Each number is 500 + 50 x the weight over its row's rms, rounded and kept within 0 to 999. Layers, rows and columns count from 0. Numbers have three digits each. The size before them is the row's rms in percent of the matrix's.

# layer 16 MLP down (transposed), 256x64, rms 0.247, rows 24-73, columns 0-63
112:524482529528486535488516502463576492545537467588496520540461480507438482515501543442504560595483518587496461510419576503475531578549565588396500555485571557620466528512423409496466592533489548
088:453525472546378455468557505519576573493466376459542501445532507499538541569485605486547471458448517536463470476464502402553546491430532570543494493443569451484575462459505488544437586544454519
077:431483511483415451498624552571473558492482421408544551569416550511525518493494560479466471461489400557478460499475480585488467491565445462491518506458432489535506533529424557459537441412521415
127:491505519556500564487622459587523538492466534449546500525453522583583463509571388571566533531523495470551592461440413482458488479462537536473485535466463514528471423486586453440551493455534590
102:495525515463397539452434434443509451510468479472539457501411537530542570418483456420566493487468501512551583449494518523502543532533471415507554499454540512467642530547529481614450536489603512
102:508524479423423527465512334431430548455477486430460525434555442494539454548549469490508496495403468440498429602563470517532506451492425495491521471533432435466526520573550495467421522536481466
096:552519523430529472581465474456423506489485422560431491475599455481483518518400527542477651410484505523443519500439513471567511488631505489475520506420520470475507465498435480563523474417513452
094:617469480553458459478486511449467491408525527585472571514527485498528461559504565404472419452548534518554466541580447553466460507595405510542477500515442408572542526492571555463540466498498433
114:525456487483468444483477407599566525471511427520430517532535531514414395498524515438391463477483504468514509569532514420474459457512428547609584487627512500515495539469504461425492476476568500
086:527550426390491546502506460605466526423547490471536417456503437541596440569493459552542539567472428525451518564497578548523562494473439418532510500571537447512553408434518502539499499530532484
085:534528419486419455534574467470557541521531398572498508525543486509524552428449516449483519385505513499402453498515455497562477538520536557553400448497504526572562594567427541425530549540475494
080:503553468476580542478422596524545483555535515554432449580524531547497527590516565548543497606484425406490469526468477450491473499472475468544472557572511539497573431504551451555401517539588473
100:523536491514533523477543464566451470500508552529570499505527490503457440491564570554569507537529410529497532430511418419364549512541536473536474565523401565445428463414466515531540402436465534
085:537511483428501479526551510504573439485522449464561598516529445487513533500484594587548463501458547454494440504427463505520569492528576454473544416381404407515460548455477523492434441576453537
095:557489458422507482494526568521475505451531477491555481503527501397527375556443555461555460441463429498556578432514404466453514432422462490602457526527426553507513474498491431451591517486533450
103:572478395444546506518460577400519493350571453461507479460540480463484573505439451500548522432499479553546451437561449479473469562544494469544577583549490543600516477487523531537549513511521473
095:482514464482416517516500586536517553542615496400532564489553513476461558521398516548512547432542542510446481482502351453525521529473539459506518533466519488459563472384407538513536472493434456
138:532531495563434503558528586479502534502552518414559512566551402409475584426394495537522463450575458624499545452498496442515536525556494454393474539495471503481439528524511449485514534551498552
110:568485512578460419485456496446528485490423496578487529486546461522476489552425480587467535455459533424447425451420494436621535533464565492510440542565472532479514528451473533504478470470351453
089:437534465565617569541507525559487552556483512588527489509526480493507543428574485543422522490550530465537520586466565456509544517574506460446429427503465568583482534567573506607476564476485556
118:498502492444491517560547539482526552449490442562420513494497475433578428459497493598477490448512501590495572560505584494568476470509454450504524437497504388390551485516501363549568479436499519
099:432477513552464548583512498543578491474505534561495505517468517504602479510510434553453489469613578519475509536474547520471561443503502518494529443498503532585351512430600434560571521520572554
116:490462423492590445520513524581409526524584472517583582472515542446432538470483502469581502449538460492467490472473457519607469429433578570453464565461531514455428543497434464432517580476515529
112:431526543552494586553430452602390564439532464483533509515489507608354530608507469526533577483506502545513518508496506513481459488456574499422508531513492504495505533555528472392525502435478474
118:505498574597495439430511486461484549515501531520494468443504473573516530536540537534429546537534563416428493576459478411446559457628537470467579508513467463572506544441464430513499472409438568
104:521429577415500502515462558546512424475447526492495411419413449475591543532557533523522519519452499538422423491436479470428526559563446497548432463429559498553496564559534557477490476465421437
100:407483453518590447471550547546533417469528592476568494425451509533499469450473544456499397574459512483445524507533478505457461513465507448585473521564429523449386530479568492458562448501566578
099:594514473497511565566452541521523476407518429490477464503427515458499619535410554500526558525486493547518500507562473480549490546558455477627486641504485505380536497527548554464487502503478445
099:479480481481470505490416559499497501486482478541442479563477591495526548422475456557513455448576558484596485522459616396425594445563514509553454507564548534524524467495553534467469439379497537
093:492447566535535479582545432462482549452472428457574539534433477516601460483564478574490496436502544470515561503464478511497541509476496444472511444594416519488562534391520515444430461447452626
099:501524575459463514583507426493534422525612562547561540548491538549383600540493511522480531570584440564473510527559399491489431496554489508456570457450522503528479537406468550480467496533525503
112:512457468544585441540435442484386460616484563516481481518518499457478461600387476444487422455526517488517574442603431562471416503508488521426552462564490552494511527480492479522556493513530469
109:531518518464580541537516465545483444546488492585558420516531431467455517485505457528404603454463448561515517413478480508522521545549542595447399500537487485424502451589498510516488527370480573
085:509554539516566531580487492544368509514491470420535523564441506567498582460457445430494513501481582584394487549496501500508505501487434569492472516432482488445438443613507532545450593546537499
120:489531438354547528502466514445519565550491465481474554573562543482447465480425477514509501484454451466567521444490524558583483501556530520439539425583473583531510544420389497462479517522539604
093:549560633576444519480527456467560467521495604572538422501551470566523511497551484493570529511514408550550549464415515472479495510473472510599467507558565496566528517534554544392499511490555435
113:438477575518546539438471523549521449527400573456491466490436513510503512531551447449525575650523523425439491535511487469498473507565486550466395472412557572483509542579514555514547528471422452
086:577521509513430485512542463534510483538497476459408521536474497558434540437500490466445568590513580437589571541499441440521454513469323468493509555495480552582521544480478530459454571558491467
110:468502507516582511568513467508538559499434443396520511530531440535458511499514544590422564441482423565536500499502572546598446509471566474458496482555458517455510560551574451485481613564422568
093:572450537585508488452451540471482435539475579519493487561411550507499488493520408451438574500451515570453535473490418527429522541488449636531505500544466508451444481434496491614472489412463551
097:572426462538525454566490499465479459506567526630526478483559491451512563521518440439566501487524526532516529357510436519501501504452398494432466522472550614497556452539415471511482487446416505
095:546540462502460572520528407535561543488462564441523458577589597481476498503430549598500513527526570488406403490442521507492449459615576504557493558554523512460509579514453517532449547498511504
114:510448553529417476517408462560559397546539511605466470480565512457520576543493463554520561541517474453532465464577550395450516526451458545459465476553512478543449490480501507562449481480529356
123:537552552511397525524489493496410593439478510537412536480568470538515574519523427450536509452485535454393539463498426427555602575534461493508416461500468490562553540567481447536507535442503461
108:537453509528543498490467448466551409491438610507447516468482521507503447551595602526527429539478541531473549469470515550350493471566400460531459456531532526511531444447517503431580431533525539
098:566515412434472509437572497515543522545419509435488560548488530476537423577569499511438506406525459563460520419465434483548470491526508596471499515480481481362534561506531544471604538546512534
093:473561540634470521525397540584523459472497570507513500595475533499484626480449506530487424551505493410529439589486557516521477513530514519445507453537505470558456552476512554476533480528566382
100:535394532461378555522534581495528564566457427572548454441534551528571495514492528566465464460476508516498506430523525429487544428543531529514538510442408449534562597478504475541500502560449413
091:474500567453516497412541564554532512492501508443562582511423518501525525565547387494393473442530484418459493541502508569478419474471421452478557508455448407526450505481502448463603405483476497
102:467602537473480459465435599538466446522527420409517402447485531561554478518499513584466526530485446512521555594530501439508583564419486471470383433531526571492480459477500499498499526583494534
# layer 16 MLP up, 256x64, rms 0.256, rows 25-74, columns 0-63
094:492546475481510523507582491437438573490453595447512447416516492440510463437432545490456536497479509574496418507544529578410578467537497538457449461465524499437561518487506566595422429583568475
090:495483535611594530470416449445497445503526532624482458548489410485512489575478451532571520577510563457538426533593534403520567578462474476460476511513474514491469542457550485565527508538494568
107:391435609549482461524442483428525411487469506446468548430484540509455514492506506416504536563521505381494468467516477539493449648415482437498530490535543568506525416443528444476510497484463513
112:493479438525521575468512453583534460467585579405570438447535469434560382506491510500513464510492432508561438596458405457543527547511511501456410533476524468471530422493539476420444476516459493
102:587467482463493493458509496517504464502527449531492516516453596424516505527408507443515405460594543539498491473505545437544502421459569555524530591448523501538372485394444511557619476511515492
095:508533526435470446489461475478524515556451559549519476421504662475541503488504450517581471576477521424501462442604518557460493464423492393530437527474433499516544467546508499620511472546483442
093:427553471522503499519536433592475520457486507384492485494503502563582525423474469496601475516469524507474543445427609471539583482483531459545433515499517543394470526501460439548455538465535630
108:501529504461470520490439497570512495474462449424502473521526599512510492456471395612437492499464504598564539543520563481465438502532535448566400459546460546378465472511571531596499581500477518
090:496387462408455428456543578460467530551454441476448551525490484478445500400487533462455447452519479515446484454516481479523385455591542533461528512462500544500599553510405470485505607507501560
088:458455450447477503569487587455440451408487548481580505500501475499419418454453537591536504609609529405521506440516534561474465447465478472426486517500499535538539437480458535489458393485466480
105:433446503423402553468458469513481625537556420414541493456512487430570441472502553491419523476453477542447521543508492612497561551559530499602519537437473538504492470538522578448554493506492461
107:603466537512479418543490462460563570472550511420557519491435515532486519470437583367461468445560591518503478513506471468495386606545498496512458517433546443529486506515505503468512554588567524
087:450486472588465465524520441487431460495514532534498500535467482489541504557527525414575517585420552616562592605566557527432480489501520492431506490553487585516501504549557440458404523580488468
102:457430587554483564419436431452511591574529507481495483438577533568473613451576454475463544488605566543458528507531554538517510546467506434462513478539510488538530519554551539466405552484491541
100:444545545591533542476484434536479489527475619486489438501383448517479434498475541561464567531528563438539483515475495561439554472570498570539536508504611507436481602511478582527461468413487512
098:549578512507489507535432449583413493508464553493391447459438497535482505488414504492424427517520452510560553567448539463571454458470513453444429472455438493530528541611565537524467593456451520
105:517590513411393567445589528472554462481591464484489589527548399535422490480473517486562494480510477510559438504480484473603524519459493458490558563593531514581531526515521517486466429427556489
103:490500524529521575479537533594488466352535519466512590497518549531494522547460475525463461492546498618558524456544460454462456429486441461464414455480464452541486386512504462555493552564554402
102:515471526490557471527483543505471489527485522450474490465528521423442471494485550557553372452510485597633538452448504473485506462464563552562587603609496581455489418467538510486530493543579491
100:418544481518482489485453489576447478536615500530447537477474484459436529535588523452478518562517441537589415532515541475438522397581549472434443475477565620487452475530538580566496509520534487
098:634500521430482568496510591456485410475521495489488556409554516513454476525455534545491498491465413477575463501567449539542498510432532519574552540527467385435587486511435503458556544437485441
107:499520449565568448478561498593427460445508597567577510536537556507595570439487540476428444488440440553516534495494455419512480534476619529550552522514488501448568486502399505513499484540571499
096:526580453448408598434596521511548521535553524440576533551504501446455481472497508461505411495436415505436491456460419500572543402421552524486504537452523513570483498555486502410515461533551535
102:488584586449501519508419570534516396547443454392556598555535473537484516494493515557489597544519503504448509504492475522491478533429521495434447421564478393455497542452474413548429533513491525
104:575477443543470493433574437441521544581528601499472526479525446521365500587493497528510395440478477527578501478478581578548422472504595513489517474503487491429496557560476490565529486439517509
099:621526626488475551541491541430463468514519580517402500484544559458514407454498453487410550533556490488507448564521462456500560567542487581523521526466441476482521441545501603532546516513516417
102:415508538494487330548547501521472512518523497403448569482506460459454415477528483400475549381499436510458540547501472511488527539586545549405529432453498498555494527539472480554501557521456487
097:548514538540489420475443562499508464413611510497479474528483527512424560626415412506502475497500416576526469476555465468527545420451562537448567480492440548555503439553525490445525530584524456
098:438477557519526537505466542552466496495518450491435518445580531503557461532442463429441531478451529569503563490537561480451431441523532496554479594384413526503501576497527463568456613550404547
100:470553541558494557503537521488503536497435512511555554462474514527561531497465418495469554446449518481608529489549490624489552431468492409430536443511432428504618497388491473469509417530448554
088:468478488487497453452461563471370516555548517510505575501474513428467358554431513449477434436471564551516574487481488577408440478431491534485436507569454601484570502523481540460528486490523528
100:461534527561409475529545447526541542509463517499504509470401476451510507544497518624513483493484504485627505554554429471494474488489549587504525539563460611586510476516586558388544519543482429
097:609506514486527498438491500480536502543458443571440488535433535516570432613588512555592430478523519445639441469493527486468499505453505525475591488583522491561535511424430493484511485494495577
106:485480587474547538441456508460496578462529448425503543488558475535644457525483500507477432403484545500505525517583476445498568491494438563534641476517383485513537505446432475495474531462475449
093:527495489499476483486538523493507541535446448570396502484505438520463521517482535623487556516530542479591548540550575407541456502439505545455612541553536504489547467560426542511578376494550431
113:519471459486421566499570513428507528434568446521480541466355511597412547507513513486555591406522549461505399545425475514486447493482508536470616533462520535488522531461506453528500505560546484
082:384537430495485460509515501500453514519530479418360482463457541538510444479530446536519472530502544622525503532452529406510488436487483575531570475581478556553515471470496556434492617454538556
111:496551494466492506525508624505539489494572599477533525558527555392620419530543539519511501436572471463526444459489536448483494546494498537450558569485556446418482378500530461547421494481481529
106:522511481467542485504483419440500588497502524525535566486539425462453517467457508415584420428632461441617530520560509526504470413550529499412459479487437524559522495458518427506597482482510483
097:467392594513507478564457589501433526540495552573596532443469503572463540406438449508448448500580548555520482537542523446511503533457497518476551615528524518549577540521440528478458510491440437
094:492550509456497456451534558471555507457544558497540512417416499478492434532515410482491542509471502600536606597562493532517568531453504499472535397443474571568568534438547452428547419472492546
107:512525448609512467488523487593511516449507497425484500511483450536423396458521495400572433451543526562540515522379420503606522528497521473470529460555510530526562410481419487494550518528554552
111:500518458463495393397478389461581562516459473527442534492552569566443478607485489498482411594516486496511541469524446474494563530513525479487592595552503530468524469463517531560466591501529559
102:463537394435463421400585587429459515576578497459448548552475468515450461469516547534445453496535450479468493481449525576598464385476582541499501458475538494546533564493535551511524526490519482
080:405496558454540540494448474639479443546471540565550472457469501471506480560587473454486521492518454428503499515604561522531550541456528433567488583452549575520507496526494516496435420535592579
110:572427554384442507585572386384450515446513419544504517512510511470513405547526480474512539505494494473528504511559434592521467469496532536495537557423498443492539537457451417448458477518469444
091:549572585588533443426557516439574404450547509554478559500511444481530493479375512460457470484474451457529439446471494542523478546487478473504538523441622420477550452522540476496462446415449509
109:520558415487525505492475455496462513452516451543513466506515580557495465516392538541595539479518428461517466413522547547558492475380531479533581471493462639461555519592446476460471587493475535
099:578500526428476517412453506425426437508500464563495603559568491567570483537444458520564444497591505542527495469551412556486500517565546532566576468408520472490457478518526412514451480524439453
096:481506510421582513419645605513541530501588516417551522526478603589485427474510434516453498512456548499556553428487459540556553546517508441525518536438441468474454453523543516495493512522489565